Each number is 500 + 50 x the weight over the matrix's rms, rounded and kept within 0 to 999. Layers, rows and columns count from 0. Numbers have three digits each.

# layer 6 MLP down, 320x1280, rms 0.143, rows 81-253, columns 880-959
544595368487525460508416468533507540497574445538491486533510425474490513509511562614495533412545548513439460541507532521491525540443512498529448439468510463485384490472527535440575457463468580515458408507366456507494548521482509570511555493
458469589424488498465457410551489586549506356476501482511480468511538591475504473535475526648479422503455524547572572584433557577528566559598518537579504557504509433587443526483531483473586432414546574419469514480483501445413470459491492544
448497474484508463526528498509491507443554544380469579532472537560545440562500547435494611595470508581500488488499478482471528514523512545501508517521504622472508547459493526521500475395551445503473473471552539490554524590495541475566499507
469434448484478476471497443435454608526523511527459486556477449468507469485504502479414477492500489507521496443508479475587514575496459506581544468475509468475471591472490468476410463542460412447507565501545548605560564553409423454497479436
464415585522469461471513485445552451526466569449485464402423546458512546513551572584529470537513426510457447447530497456446519500453475478492565590526491476565530478583541447452468500589524526417425451430540473426517484431483517491464476484
595561515511541549507603515456501441440620502495467523514512458585502482601433489480542466544475439528489416488547617410472590589579461426529481551507573365437559523497568506521473453506485537575579431577568495552530461535542550532494468552
577470450505520567511512557469480528521360499571576466438407436450437493528519579532470560466538478400466536522575502499525476474531446549573623510445586585433499518429614512480502508550493460564494557523544509519546535401486480543589597506
499548474438456439556521485436430574569577475466446641578500419479497407451508544606483561471547498589491459549502451455499442438445508560561464549459520548503560561521607540465475497439475470542523449471468371479480431466454554453434520519
512444532457600511491479536453548563472559515511590498486497445508522495518470542538484504464552532486504547577536476489488513474490432532535513551604481562473481608554530412520524555559544505549466532558480467577504395459511540531462464480
511515511533464435523537528545463507518451503488536529503512495445505492515466519575519500476461520450438555558480499502586498488491536455439492449517474497398581507533538454502515457526447541486457422535490578494430564521546482445552616455
493449524584489520550456504516440578493456527464547511443533517496460509520534495495460444503474408482538576531584433423597523548493400497580545497438514590546477414513355464515440578564522572470485549547378440475471524465449480546459480499
484506511463435546483482499466471520467533420538530581538528481524476467552467482414462495497486524547446498418563379484568489571447565464446434500429434498568496559460524443534470532488537524452500498592438467435487512476470541463465480426
466427466488573543408590559559561647435449504535480516567541554495473566480501430525502441448525513466506494511437531533545503490466593489540513483523478500465531486502430474553442479446413532475429441469563529442532553473535448549482485527
454465494513455430588451550517557600474395557513554517559492422522523497468506447543411592557614514474507537434463522575451460524555612552484437437465407402514482420441524586462566521500581471453518536510593580502508381489557510435538603478
512576453514448471552645525556526512513565423470493543504485455444490522545437521395501476436576620451478493500443494456507476387535564505557532440413576456551600535574462444536449477411407508457521465519545513584451572541546512355542513454
518588500422450480445510473436497425549538516503523445462525536554584477499510505513484520398450482558476455513569435540425468490456472590548570504555411494452415488560446539556490591491551504502453534483506599439481472420495432488490527347
514525475540504537551439430535505449543494478406475568481495521586440567471553490456468508456509521529387520399548463473541584540604561512486414567494435469529526455539440456518487516398411507461527454479501504430513548477511476525539485535
475508453531553491451440505475433529532513558532437453495422486536506512483560483497492587467553447513498557481513547471511477479519529613500474512457532508575464511483533503500514477482558426467474485511470464504480437542569591515488452509
533477502453429551516491377522511388506542460479469497463457498449506470477513546494536502575540408430443523493395536548513477523466537534464514428501522556527425404431571515517556524491563427568515488519516529481490488476511464518598463514
472472467490406488493479439469511474555595470424482561512462521441391436521513508478505539491434542512497499544431533481517481486501536549558526494423461451403424420421539500482491477433502519539566558468409540464447452533517541476475507430
463503541451467537520503398527494536435492526506485493445493438512548487488570510556461499556505531547486563517583443570515528425616505586522534441532540514485524470488574465460526445488667464474542474512493506466443467442427543565519593535
516535504532521532520460469468487530559617475505501414502470484508509598448513578507542468523560408427546480382552442496460565477503462470577508411551539477479520567483543461525480495518510515507439553453501420466551467555464569558436498516
552483609486467533484453372502532588516515558436557534599488434424529567499431516451449472399444474550548521479439654552364431473410517479595534510456437420427473578609522578424520548473537476452523523533549512454517421524476523566458509414
573561552250565555482491554631488495520482493420544495413491569590118466470592587377472476465664770453452444491524463492480444688377500539463523441512456413641519503439423576605592499456505425567478633488341567406495511468518516582502613518
527476457479446475485499508508489640595447519547500430485573471493454559385481464482510509499464493397446484384527504456503529467489486531475508628479500388403554562464444454528473600427441425481476500539491558519534553471579450443527428579
489406536433552508511470389493531554484439484518509496499415474447527551395607445472471511544439508456515502576472527523528561558515533490455646538545483528505496429607587360561481556497496367411518513568491512556535502382436446479488540428
537501424503508501515506537446498470489591519510421463543468544441532431534502483494469430492523468483555491561459520548439503483586476596437556483516552521503497406557506527416552502475470581569537555476487552494478542452529472521490554532
472564545538478520527530592508546441503477566574497573468472567516465480553546486481506458540399505434517536619503592508440478426486507493569561505524594438508558544500526480466529502542474498436518412487435434500524477510490553513471505485
391524494446425507516517444571465510526473577556541438634527482566496550524561518478492551490597531521471492540543540510488548487480523503581506493477505453560507450504472474564510615580534543505494500554449494466419507567455434455519521432
483403510474507518480565508550474608581576490458527528501556560506474523534480537434511467509535500510508376531476473508510512539485533502563496452476491436544507610469527406492486443483560470532497526585520502443554497537549605357429582490
507544494578442482535446501544434535525589439425574510526556551448486517435481539575506522445471483442445527487522449518507461490568430512501496501407455450482565520473592471550418518474463506601489474492499598528494468503451573467491539393
531505469526535503486462531432524486455412470468566489523520475512479548534497517505549463469460435324449488488443442500529511518443503440509507461428497577531560414464548462560513510444438406519471442532399478443554570485509591566619544478
469566572458495472502571453439526524477487510453482540442410483467528439492525491538580526448490495541462455482486539540510519594513463445428502486411585423573520464509439528558452467536546496474558414422474456538465498446509477570454530519
480506428501489535560511449463513436443519461533568524523464431468444486446528522462511510478495502511625577580489550508558504458470505417513548540499522503510469446528507462550495492559527414450463609471493507501584529504527519503500521543
467507517469443570521460468553512474525621459530453508485511436440484432525468549438517471462515476497474496454594428520497462517485491450484432454476497479406486587484565564470539450542556507476504606471473457600487464469602467494509425561
537499530430447541469472492459507501511480434497401557572545450451545524513572531488585508465511481566502539498464456463522575570410489424545488466525542476528522508434575497535397452497507526573514450457486523543474460502415513545453519441
510506491482491485434544536480500454563435481407430492495484491478450526509451535406541515432459571575525486527419501474546493553472423461493595538564420496553459511472496526536425463461536518515511583467424467543575552488548470464481440441
464627455469558532551555519469514517525539430458494542610538498569512461588520559585494493591548402485475515555522470510502529380560489484533401451532488507515439501473480535392474483609491507436485590491514491454533516499517514432518566564
553500545386560563454462503457534452476532445565420467530412488477519455496463421501464524561474460451525573465558521501516466522549470556502603395451553494442508498469528594564546525446470526568544443510443486464536469448446480581536468569
499537682523457495450550576483538521494550610456474536517497504488516523509459438452499453544503482596425429472568566449429407465437495457553464527516441500486535555581583440523517509468518475545443521486611504419458552531480552598450501497
478548458475526428540611554519466344482572492539439527493483463487428524471463571512500559367512477494488542447424513483502511504561471562575549475446461564487545445476513470498583483431493546476518544525509503503511533377420457532535495466
513435475444529440548560601523472580543438598440471480527609512440551537514458513581482431576473562476517496440488509567489493467573554520598517479512533481413551521506502477513502391599508462473514544518492547617544529500388627499497465466
478600529508483510411406505561366490462476486554424452466488491430498455557582494571534498506551537397412475370438537486475549564402569429524455419527472547514463438570514485502540538531499451459444502563543546559519549494566482442461475478
493439519447505532541561461510501433575413458453471504551471591428538554494463505491471404480509411480593518504595519456513471479532514598567553580441491525429510477513465581552550502385557530536491527478523475531499441463536551573517411462
568521477577555484481616419533402452502471451486495501564517561540526503547549583447571540484526486517514413451543497473522501519456462474548539510503477443481466395487538484526529575485515472510505515459539459561489573501555578471471576454
464519514490479510404486464458480564522508552499457520479565538472538531552528500435526527604569403561451479453481478564508473474506455510560573464525521485499526516538537492527445479491498478441486479575526486555507489576486559526504568398
549485431442419528479540497554534473482437497524462511539485458546505520525581545416414530576578479521615561572520550479370474548425490524515558584522545551572454512496487632427430567501427471507530470513530439390505592531528477478490541498
496456505559427453495612509518453492445455556399451504500599486434511453573524546421561524522466535354480604450557535386615478519460450456571485514491503528627466506527430443539556421397502504546524563432551411459475442411560529572535523479
513532500574475581464464527489524478523424481482571456564517469481505509546578522498465536460455469473499465441534530516429461471472509562455552532484517549513457577503516475535533480543550567557495491493563551519549451478396521519453525442
500485508480527421427489444563554538466522527538481516514513512572479486501526510337435428500516509542533496465579453482411466504355542581489508501520563525492452496448609461531462463462457509453510449515545471440516596514404497501507573553
432491547551460422584537538536535482535555464537596491607506498459469504543425463510430492492394562477515472528566572526422628519551542437565512512595466591486496523496512417513496582560449558505453528507477499500444438491579412478576474551
403494510473532486465591460529539421533540461531477516452396496512467439534475478438546477503429411510437470509452497473468575505479492528568411511473522432603511375589463539483491385472432566509473505479455499528452456525551469482502535418
498517452529446560514468527524464524437475568550510509385551482545539500518577449562509567390491537573489462539509492541444572507452490503515460455418565476496646494497529510585497468547426501498492458484501470634603458527579517468457420493
511392486519491482513431488550458409557425633538476469497598534531493461448514487511466503463499551501563644485526458522493536524537481450534406512552468428559421446582429489429484573486407542439435469483511465582463475530547511508401448590
548499484460493512521511480461548588557539541481582458532522563418500551493463541445462521526568482564495479382501343398603495452488485500577405512453406436399461453565502570506509612464519419583511406442467534530483426476579510472498474378
489564456511565536469592449476482524502461508530571465459417541489447485472556507399493461499500564488580481444417522575454523554518542492563481503495481533577522498548456497517501445480482457558503462459578547523445483527438523587490447421
512463524527478506540405470452460458506632509494473528566448486445480477495528590552495522382514472499520450418519509548524517488481472548413470440520544515432533502472512541371513548530590540580501478453440442504469399525509501516530455461
524530534493493476558554475464568539516513536529545426612451484489490525480605489508533517410517471521550479471441504549500480543503415626486551543403583488546431572498529511485524455526493550468499443499483568516534517582556426515482525488
473510516596476551505474441524486394516427530503603436565509546555552453423493462502477522509539517486537504560519583437556398465502575503503459538467579474448477484480531531495440534550399481449472574558547455474551469539580440458562522538
596501520469504510537507624479486515422509404507575577491495457482458580482519529554523394452461532436517475469516545562488455522489557454503523529460360532435621482532520529493572477487507531464533476444528492537443552491575517424547541505
434453475474512479497425474520460483439554491508522501523477536559548524536442520464388499437460481575453567474505508423489503599475519497487548479513528468444490497509481590569508352543434485603525434482541492543449572472436543501485573468
452446584460518515530565561443489579583574563470520467499544558500431425495414521554501496535539491622533455540549470516513502520430457537549489514534591448461473512452501494524508499605504537605498530524581544445536468516466377435443526448
474549574409593519503536510404563475486473476576475415415478542537565470581495501549547467496497480549460514481542505462461566479494456444524480514459459444506551521487433452419592576464525518486523463588447462419446516440486459446433527503
515480492524482427491487492561507495428492539463505496509468456489506463466507505506493460556567491444535476478484471529527514477518392506520552533548492477547439478503440500496524471492501523396444489474474455476516548559451563520521541445
475420511519448508546499616485550408433480460522501582454511456507567476479591431484460525545541442472518457524512533443482459456486484461589452552482492461552509503548530481566537435452517495490515455478507536451522591438575463533469508507
496545563601528525563496586600550402467450427422553514502491598552516552484480485611461522478577570452492459458542457546541485427474456522474353479512478467478457467519540463622530538476521488483545424525513435554516574477514538491394536447
537513423513462484533424558495519482505548486529492492590445514499491414547527508447468476517507454469492517558510500499419374479538530555554480515614524498483530494479468584498482536459525474459501592440516518489473436493576539481521478547
514489544511531561552390548503478595484406573448483514488525551438425507505491522402565495527428509382463545467499626488612485461537567483525570592504434482565444595607500536515515560513472440504441542495505377443591439419470515472553544383
547493546445415471424594560469529463517503505496453603547492577536524452498538509470510531581561446467539369543461532539489471439515485560549509500482509525461527495479585444499580583455548509424487463473440601476502511569388402493442531501
523513610446486468507416472519466500483558347484415490467466498492533527523493467575553498462527539656562480502455472413418503420570538515512442450483572486448498483519498553515504542443504514420493473515485566573497532517524492485531559519
390529469453503585504447544473535505453536449520554557456441430454524468540461545437523525570509483402475497418595466503534479472460516427520477567515438555442515415468483478615467462416537507451504483501484542509484579439433380480469497521
467590510412523541461536533532542360537405487440488454498458474496478571475564526486451516493468477467488493494557547498520523417534507486473484488455476452469556469482527457486523459531453505539473587493470499508530578502544515524452499510
529521494479506504570549538473469516567354487510462502565569509508596533500437572453580556440593496460572498462482516445561514427511438533507426415439517514510517498481421421405545531500582412494525456430493484472399503401467525492416514441
467596563608547551575489466440406398486501467570412495622484568539508491439478487529515553473467508473515358487518554540534454533434457506579494478560509539491570597503566496472530545564481528541531540440574471546443564492496563474570564462
529459503507504512522439449538509391556512510617520566488450462483494445482497519544512521463455436568527518607528491423530398470537499557443485488454513473473565470503395486531418587524506537474561440486487519518496493516525467478469410449
445473490433435553558549529468531520566439463553469452524462614559566509505526570594508557449505456545492448446410458473463535513489545496467516480424385500504504515410520538443461577530523618528411532473500520600563458477467461441563473513
464534577476568518562510502576483609613508599511462509537479454531493478479531496557530387516450438424430498592518514545492592511536470384505505509600450482482465468491377484515577497577503445541499543525476571449508470537538410469501474488
417454482492474507546512581392565529623384458585506412596498488472481485445468474422459537532504545537484408533397561570464471465495475471509493505521578470585486529484473541565456457486515547515528479507445437578470480578496441492528500476
512401445530416526497481499577413574460392520476385530523517451493551507522423478381544535475542445593539510512531500529497565512455533574442485511491459461520495461510442517498475495545466555509503431579531479527626538416490619498500540379
451601541349535471525452498450588503474515462442505549470561413476325460438472415511447582412520517565453455488501470378540459420500444549397511496495496542490411522495479350485496554447495578463512547548517525510580504557525505579470471581
516489563558457548487505406452493413463534550551493490495510457445524503582482508499559538430394580542513478609459368489546375512395544470506510575520440568533483545423474500490485475510440565507544441560478505456462445535478574538461504513
486452483524477437572505522418471479520523486491518490546612567443488472474560422470561595481498457499626552491535537493521550572483490474490530437484546521481477497502501562413513481485468507496494441564551527547511444582490448507490533549
480451563500473550511570490423486478485467466492520482478421510571532417522511409421424439410448564580495558522484570461516461482538472525486391422471540543477482490380454627431485516451530494444496514473501492614484501518448569548566480490
461459389586449530465433508506477461392431513530571517480548575508554525568534565487498453579494525343470496567561566528546530488454508512562515455505481483541536546457513525519477463560495623552520510535533517534502466470512491515593464543
515464551449477567486449490428525395467441572482567419471547544548468528539441588521465401490571590489440494513538531576509496550415475562501568473460482474516549574553554508544494464501471521549487444533479552436532459517473511455509548480
467551492538490423463479586546479519425447538500489490480447528543556409540454529512511581408444501578479442546532489544522465482566524529486566412528436512534547534533548530549511507521519493496460416504483429491501558538423503469504450471
549428540528558553553462549535539552597467446575481613487515528575460477446446438435559486660468566528475564436512496487418580457465486507466528439498534411496474497427472511512495524546493411505505480490509395441464551518479580532520590460
458504517528511477543547404475512593507544498470557528570526433507421542509432567519418490498608510450551437523505441466545520458534469557455536499544579478518420470527438570511486504443508511535496494462570481511596416484517489527472478405
500482497572503567507460528449464399498530405551412447502416416503526505553603399592543464489595462495560461546554566588493577548552598425489432478510473512648494453497598533496586479457474476448465511529498482383464550575428550522487509472
456513540496529531457516512452556506520618564566487518488507505421505472519567430475507599404467394496512586533587510462535523497530481505483526394501469611453377472513531541512483521451474625515501545476594558532409517425385437517493491537
443563555489557469362529482482432539468479582537466597529550553512555469530501552486533527593491523488483549370539394490518476518546494517515524402481439482490455437481546572478484567463404478499484497473516520505461557445487488536538504467
509526512468528481503484590472482479435459453435513573524472550495551522566534429466414481462506516455425479443521468502590564427542466498607556608419479436504433497481518495504491486435532464562450527448402547500470513538518462411510459397
469586465510479493398442443500497505581534542608514402418542534489463538517480480555498510505466482524541505562542473603480446443518528495541529423511522507521499486413489525577473603613444557487536515503546526573480552522558431543467399556
478447461492547544564552503442544505550584545510528497514396483460495523473542566436491485518475502541474494460559363487508519434430523544487594580532500483501536479557496443514469535493502586521471524501335660542463504471515528506493484463
541461523489502588550459539485406481510517452510463461530548549458557497569542402486527418488472479420447503511466434535535511502465553571606486552511485462471418526479536498416524516569483505547448432474445567518548629417499451537502569325
412537505497383511490554459500482529458604533539494462457448477543505365541419505445519455464493540579505590450520478465429473491524464401491605485475437546424481517499506422488502502529556506492481507535498522496516441547469449470535418533
504536467474527413435533531473521460490530463535518455537535570401536533485534596504624479390485498525430552483531453553515492456538573587474441514462468518547497499579498463461507540513550549508496508477501428471492554477533579512478541440
485482506482495528557384464502513446462458455526498533471476486548462546453404446475520512610543484488482439573486488557528617415519485494443503469544469451443480466474568473614520508495513482542547502550505505497424537509594595493542442535
511553632588495489487507546482548543486452486402479497475477573470459509510550475410478443545602551491468563537545479517539534464507471530541499430491564452488555438485551521610446475510570467506515473510596467512419597632551430506513454521
437367496491437444519568573433530414419558468502477484493428478485468459483479497520536525413514473463483499419546540594556501457511491554462501566470498571522472606555426395507455392510591610574425593466545433610499502432626403558537463503
465480551407552485482529509543474619500469428550516504500486567541528514569531445504464559531463512582507458441528444504508502568480547438461523407612526478530481478528524429518518418499527470537488480478479437555491600470510506364441547508
502503584535505618460501496502483430514498527488524483519487499512514434526512436486486467480481416522547497478502573459557496528480421446602593550465498485515437561553513472524504489468505441542548525490536464466513508479527526469480523539
588486538559597460461580425505411553484453588427573599427473532444494406479538495446458464453473533432486495451547557510444559594492546524559457523497438537561501574538415453531425409491422484376411590444551541518482542506474369470506501594
510544576523566564433493521523511457471553455463520454496420571555470546513473520508390539466497504442582519511522397509473489554504485491552397498513544480453580478560451457400570430556487466492528522483468504426473551486456566419496463506
488446492550588463543443477404403531433549433525448502473513492525502463489416376420482484527394480504496500518529486544451583458573465527543488650508559528485552546542545541473498426455509532456551480567481544501494478512527572513570485481
493539513551472487451542466514549568629519437504496506505480534466491526515574467523583517469438515541552502410515460515487433546442445502440561463531545471610505483525457473488488551504515489490526503516565501519526499576560570544503522459
490551486576515483427475406490479545489596481545421517558597511519465522469483604501437489512475535517530509529465479550409470449528524521495503431519472454471462538468468477481449542463495461477539450497522473544464500441454442569427460422
491437527536579526498504496578685513472478455411578483501530498552532463536454563411501559488503532589477516446495644582433479569521569563462509604460512518467480463433581507486496558455418515462572486601623512584541498509528455424474518581
472538475495481522559513556492484451532476527490529630584441520452559466544478588432537491464524548437552504538516579476590438526493531512474485494483547533514514490461482466550492458515491523488506534542493518493545405508567535512531446501
523548442535459531487531438592554441538467550523544474530581401425479580501455525583460483524479498484541495501580518492506529472512556483472435502557545567586506468471541421456431575547480448504500527540456545513481571522551487596391481436
575490597439616466493482464478545537416444455529514508544470457426459435532479451494497493516508544533429562455518539400448556465472468565406415435414552499525441398567478476469444503493452426488553524421475489525502602560542484374505464517
480476531619508580538445468467499616537420462486462604529518559464528499453610540387460590468528488532522536505458393504463429506547544504430572486515462541493518549564473510491482529467452480500462621426529482475523567548479485581508547429
445540473437579532551452518463496450506514516513473457473470481446547560569575463488499473451431568444468438561574530547519515493425511520538578529444503604483429466452585481408506452420498427515523560505500516452512555460482582529510498615
457509566520543516516438593496496492433497515485403549538438439588515494468533440509532501527492533487493556496482590546521560449480559443459410453508508601467463476512518482499475474506542454469512522586395485528599474544497529477505597457
547468455485564472566481483572565469489446519488472498441437487544476443462575455579522522571573450405512489533500523522542474497562545525495538552464468511408487389468545458523465511505509475546498573492534562408500483513516488490452492545
504578426510452539564606440501495483491543539466511534530503504458481586470500529496564541460435600554473440523508441525530503516493486505411504461441463521508488519631534474412474466588479574511512571603608471427468554478482486526474476584
407547486528446504545493552514499488562520426545478552605533491516508560501536425437545558573573480571543502508449600520584531568461515494423482518557548484497498427477594469513520550501557577480514517581522423516523430507515491557491484467
426460583544488471490490374481490480535581504496418406451522569483427546454502496438514536539537544468471463523423529473515546546478518460522409514530453488543528537543531427473490416524535632480510547490434508538519493420487491525505493478
490491481472430510620401540441448345589604534501527494547516532545458439536478524435464538494545455483554494461504557494486555465536467507566474551544414461491560404626567539515499459507476439572482394547463417540517486491477472389517413461
438504639472456591412483413479499472558497490602505483529461479495532482508485553472561419443518547466501480480506569467536549485498512556563476424407484443506491505406408452476489477535491437482493461511539463563533492507559584552465551478
491530483508566494521511527427446516431366591398414552513485489401525514476493549552472501534416427484434482483570574518506541421511585430434485540491502498434503529448484498470432568479486548577519502404514407565507557551447454536520446558
492525492594451561596508523553501539453565581436531603502425530552535572590527576538540474559527553560482492530544467462507518428484449562480463589452513497473479492551543540443588510434445421448478479483493441517410515515496473548421469460
490477527474473600525504606423465489512554503489415423484524555396469484540524406551529489460506514462427449528486474498552476536475507508521468507423419479384439617474485502529532494456545569401479548504402475462511452473541467480509481436
503576450467571554614491474574498494575505482490453513502524506529503447479485492527525491524499515401497526539583483458464505480478484491519459509435472508520522450475482511496454539531521443459531497552547471520516613423514509527504382540
444533569490469534524565539510532542477402629491474485625510548523516507596583471560472490598594489516491407482509510355552480527427438543426529504562522458518436564474539521502589539448471480537444481542557444552471450501466494467569505581
418532384482474498389560470508509628576501451516497461487521539499459522437574524479510465457501560514439486549486564559494544496530503517482456505483549438597501440430435548468535514621472506471540581511509487468512479504498431484506550417
493454487474500627458475555496501380482425419384554470487484523475502462608487461446553553614499574396465516535536567574417511476496456405508538508520480463420480503423508354593519503409434503437478509615461448433435376470578536627460505444
532473519501504394472488492488622455519477462479406434558513413523630492474393525451529535523510432410457539480423468445482523508577487500504488501439480497574536512439524470498499403521472598469464533434468443482520496509474486528474558486
462542559531497447538413459474426457533491579459501484413474475480501390460550425557534465521491559472551537587501550384532576582519543536542494484590566470463444509593582511452559481427529521514533528521477418498511505566510494554500436600
441460510522626455467559560418410587510401539455502402481557515521465450482518415509525423470498461479585468458474573535517497508428471507502546593557484586583495521546551449460419512582508494478533613645541601495476512476498473410428548517
458475401526446469496405502568401627561559534463531444489512598467469506515509446499494482471512553488498472564471525526451430562538493464466515494489509590419481517511593523471466520556459610402472456471476461448565489497523498487459605469
475483396415528575570474502415600484509503534455497507506495527527490475552431488532481379485521494433493585496501485440539451489470470564498638455463473469557475444510497524593481445490429567440516484448490509499473551468468469503500520528
591482597462487468451468507499546483506476452536463399492474462463432475427573451517452494500472531422537483422550588573514568451497490494517526497529490451558554407504564537436536544558451441481495454490409547498456490519510507463418549504
391464455476482510438503523481461497588546512465512466474532562570531492495524495576565424533440525473468542491599614528473514485492532550480479480492468574471447576557495456469533495512553517494482488447503537395565461540457507522495487448
563466524547535541448462479467537462522512512511546553596540513536499480579444438512511466528508527627532445544564554506464537482507533562576491568535569464453548506481569482543482480511502436583498436422472502504472554474510465539494505571
485558463566484604501514396515456496568517450440463349577434404505489489537479502484494438470395403528418449486598590530514400533472509514560589486551452568446555494406449445431496538521511554549459531493483506456467494493441480558471532508
551446505483480412476513459482492422456604538576514566502511429474397455470599491512458436453574604502509454483481459542530525463566502456539506419510471516496542426506477525475486511532458465509455506517513507475483498535545646451501548501
391531517461455513496501387380508452517527558516462479452457587569532502484509481481495470461500424528622526463529410548539507475447490572498417470543468440481525528546439585553529514475475522508470492452481592497521518496469403402430500485
498502450532488406586566486493505438474564449569394578549528466463478464471525486452433435409556548473488551447524518548479403463442421566510455438503520479439522602534561507436494501459452518536501640527482448541442541549598514478583518457
479484456432495508486527547385489492494456527556451514459441592439501500468538410520510513452446453509573481493571593437503577458473455530447520464550588566575640481493374464565483495528476606505502534417519343595520508511552502465520503547
505535480516470425421558559434533613613459524480512605626468559541557495475556557508454451500554482444519562351466520519520597525533522545533564567562558473496579523463460454536499586466483451468498502482568537509519501550449524445432550562
521474518506534488504411540517593557482530426371523444489470432482449501415527483482521541423491531556488492527501470451590603528385528430491456505478435512432513477522536524454505460497486586498566505460553531577517491490491462534492456502
564482498460466498580559565483534477605480432492494511402429419382504541458525440422490563642538483548511568525555394526495509626492489432463550423590511500472648383480498482403516424516450487396445438474549479489576410445472572518441541562
568526464579427488492444508512470474543521458507518506560501383465558448513535525481521484524511494621442460493438452470486575521543534524440623510531566491418509608542501482416445507602477514478505519507525545487392496513533451585613466491
459388481482425569490525458496481469530452474476444504491514464517555472488484450427491443540500518452447459526368505542500605479486502522478480499492405577531464609405405467541494502570412470499487535448548506580535464460599500606461596452
455528496513468498427483486540492468486531485500537601534496530458566488471589528494527418527541423457493430464535522546467523473585535500512498529447527395491463498513480446508540554567465411481506551481497465498480557453526598457541491568
490499545452422427516552498545531446531543585483578535525528487521525408549605519546471556425508489572510516581449444548503528441483479443524511541508472413575483459502542531568479445512609472489526512518351525516551347394553531545527471505
519448543505424460506441481459410390525485557455465532463581526531508540518435463449561656508527528512533561523501444552545429499541476473549506508516594500509476538413460476489482559595521467495521534463520571540525451472534580570340553496
563513570399551431467468618398497520573600586471504548505617431540538524443490451541529549499522462639577530426523488413491484556469508478560459532512474491575532516460503520569541429431546516496520507532527456531509471370477541493482474496
525510509446520485509485538492511591417574642375518514445406378502509484545504411572521492520474379491439452559461533545538490420549500555513519560441505472620453569561446514539490536555523581492501506501540418457492416466479539486493537532
430482449506574456464489431466527538524373437527493489510617431546478557477465554437544506529515538545472486509496557594428520459491516509587442541472524603442503485549439481555549578488534593447502463528547476526600502553524528464448529532
516542396531480621543535566497492414391551467528529541479550509452455545472566491542518469521540508470470543510540435458569466476599538442510505504568454451505481536499434546490534553482477458454478589517552478543586386551549558450554422514
517456499506552432444598452505516467526588451559510482442546464510497530473488556546422494466489498589518449476489503463486469437442554458475597447467413511632427505442554491660515549451491535499415492447537424527414577488502424456497530422
517583498457445491434505449513514475575492532520461386514506442532492441501474499533530485587544601465519478507520509453554547494472464517493487534537488519503517548564487443512484527508556509533521533475569506604539502508455526427530549564
547548499512510572477518485558549477367490508556513469497515491536489459546526473426476484465556450480565551530549582463453526463467491477571579513577553562556451545512464555490448504468507603570468562511521555497463517480556553527490475427
449530495486484432485561481425545532524509478475562574459456489465468515475518433507504534502526567590584452503410419493480484467552454572412503486556569421475480457531543428447550511602550560426505532563580456553480429460495581417511518580
556456508518457462582491512552464497481458557512481449425571484490543452461510324487505525519519505409553484497542554571388637457520496465550460468546514541610441512457571436460548512497504525495456484497498517514525451522519492450474459459
619457545442305422653431584530113541434340581476609610408279684780561702827386297386640174668645627464362716405392386377702302584606081431472585485390308470554314432244502599480866526545704413407121442377371556451340492684521485694366702475
518471407481393487604614555497523541487459572481505624591536589497526470430471506485513466468497482508469512456447500472445473431590470439542448481439540470531494496574448492482512590513564438468496439513507430549422504434484518544562596514
513562536433467592565538440510549517487502516474542464395466536505486488485494483561459574424550457469383486526526561448464515478494529517559516484513541469541445520494485483485522474438434531574532533521379541493572577401492460564421538547
564434515468501583431410525511454478484441532473485521479536464573425503479460503468490574464494521511460435475487473458403501559429513484507512553438438503520470524511516455502459488534407521428532541587550560445532498500506450460500487419
508347486500502461541528477464474436532485537490503553532406483481494489474503514515493488455457509437557447486560452500540527502485522530469535494450486495441496529534589528456475490521577527519526602512477521506492487519438529490498457417
579524531530426564512483519442537450510448508431527531468468531523517438531419538561513555522523477480410585509419519472533455402498563412470526462449440486547477369500360509491506511531418521460516570544418611417538513486514544543521586483
458492497474505500509419486576571577476467499472484546525681520528520495492544473521411557507465441447454554379502484573597474455521559489526504433536465478540492522525537517536501502429559468627466495460493528613533529476461481489571500414
385609581535486491490546559420478546422539539483507506476469522510447516473405575406516522512389524493478538522533473438491429513565561507584500474373503473419428459472527473577479442345447513436452459484531556480420489489526537515623384465
512559528518520542542519415354487390465543450540599568506562483503472473486543460442488528464533503477518482582554548507519488451527507472388448438498439449553543446569553490503530408435526501511526396386461460511538480493512500508492476474
510492545530515453318471534510340467507438496481464504417469480520515544515566477519477485504465525506469544524542493551396459508556372532390447486504432518431541496536561391539541513461542523477499498478460422592534536438510510477494586486
543512512545520617518530530463519424489589539497546556449468511473542509512433528522491472447547506518538488499588507425538423564458535476559471452439444544475576540410555381564479442522439607468453487543410419482504561551476548488447511561
472575484537458497484501512534485592355573453526360534557486535607481529489605456472526542558535551519508432429460510473582520424466503536482557585527511468610379425481508565505459503564490419500498569480557514471562466527540462445602498504
447472493417457475473560454538470450425455606468533396537360486439487562494492522548595529499544494573440580410387543422511495506451496532497524524488544481534595557469420508580478508526490513488504600454555519473520495472476484534549507552
577532532581477548517490593455473383461559510520578422568528476478536504522478490467440463540505498541547503446600490497480479509574534553463464489620516505472586502454518445574519452551601549519574418506512489476512546639529426500532400456
500536541540454537553536541486510547421456438468475572500516489545545409466481495546502465537520499427430536487483443398546499515521546540479537567450515540400538516417475502530527466448566559551498463538470505459495538528501454457483546434
451419385477552448417466439586488524447503589548480500474507555489482540481454502459572516487501480564474513486568440544493484492468540524494589516538521586538478408606545516506492482409466422442499508505539561499379475411462602394478528581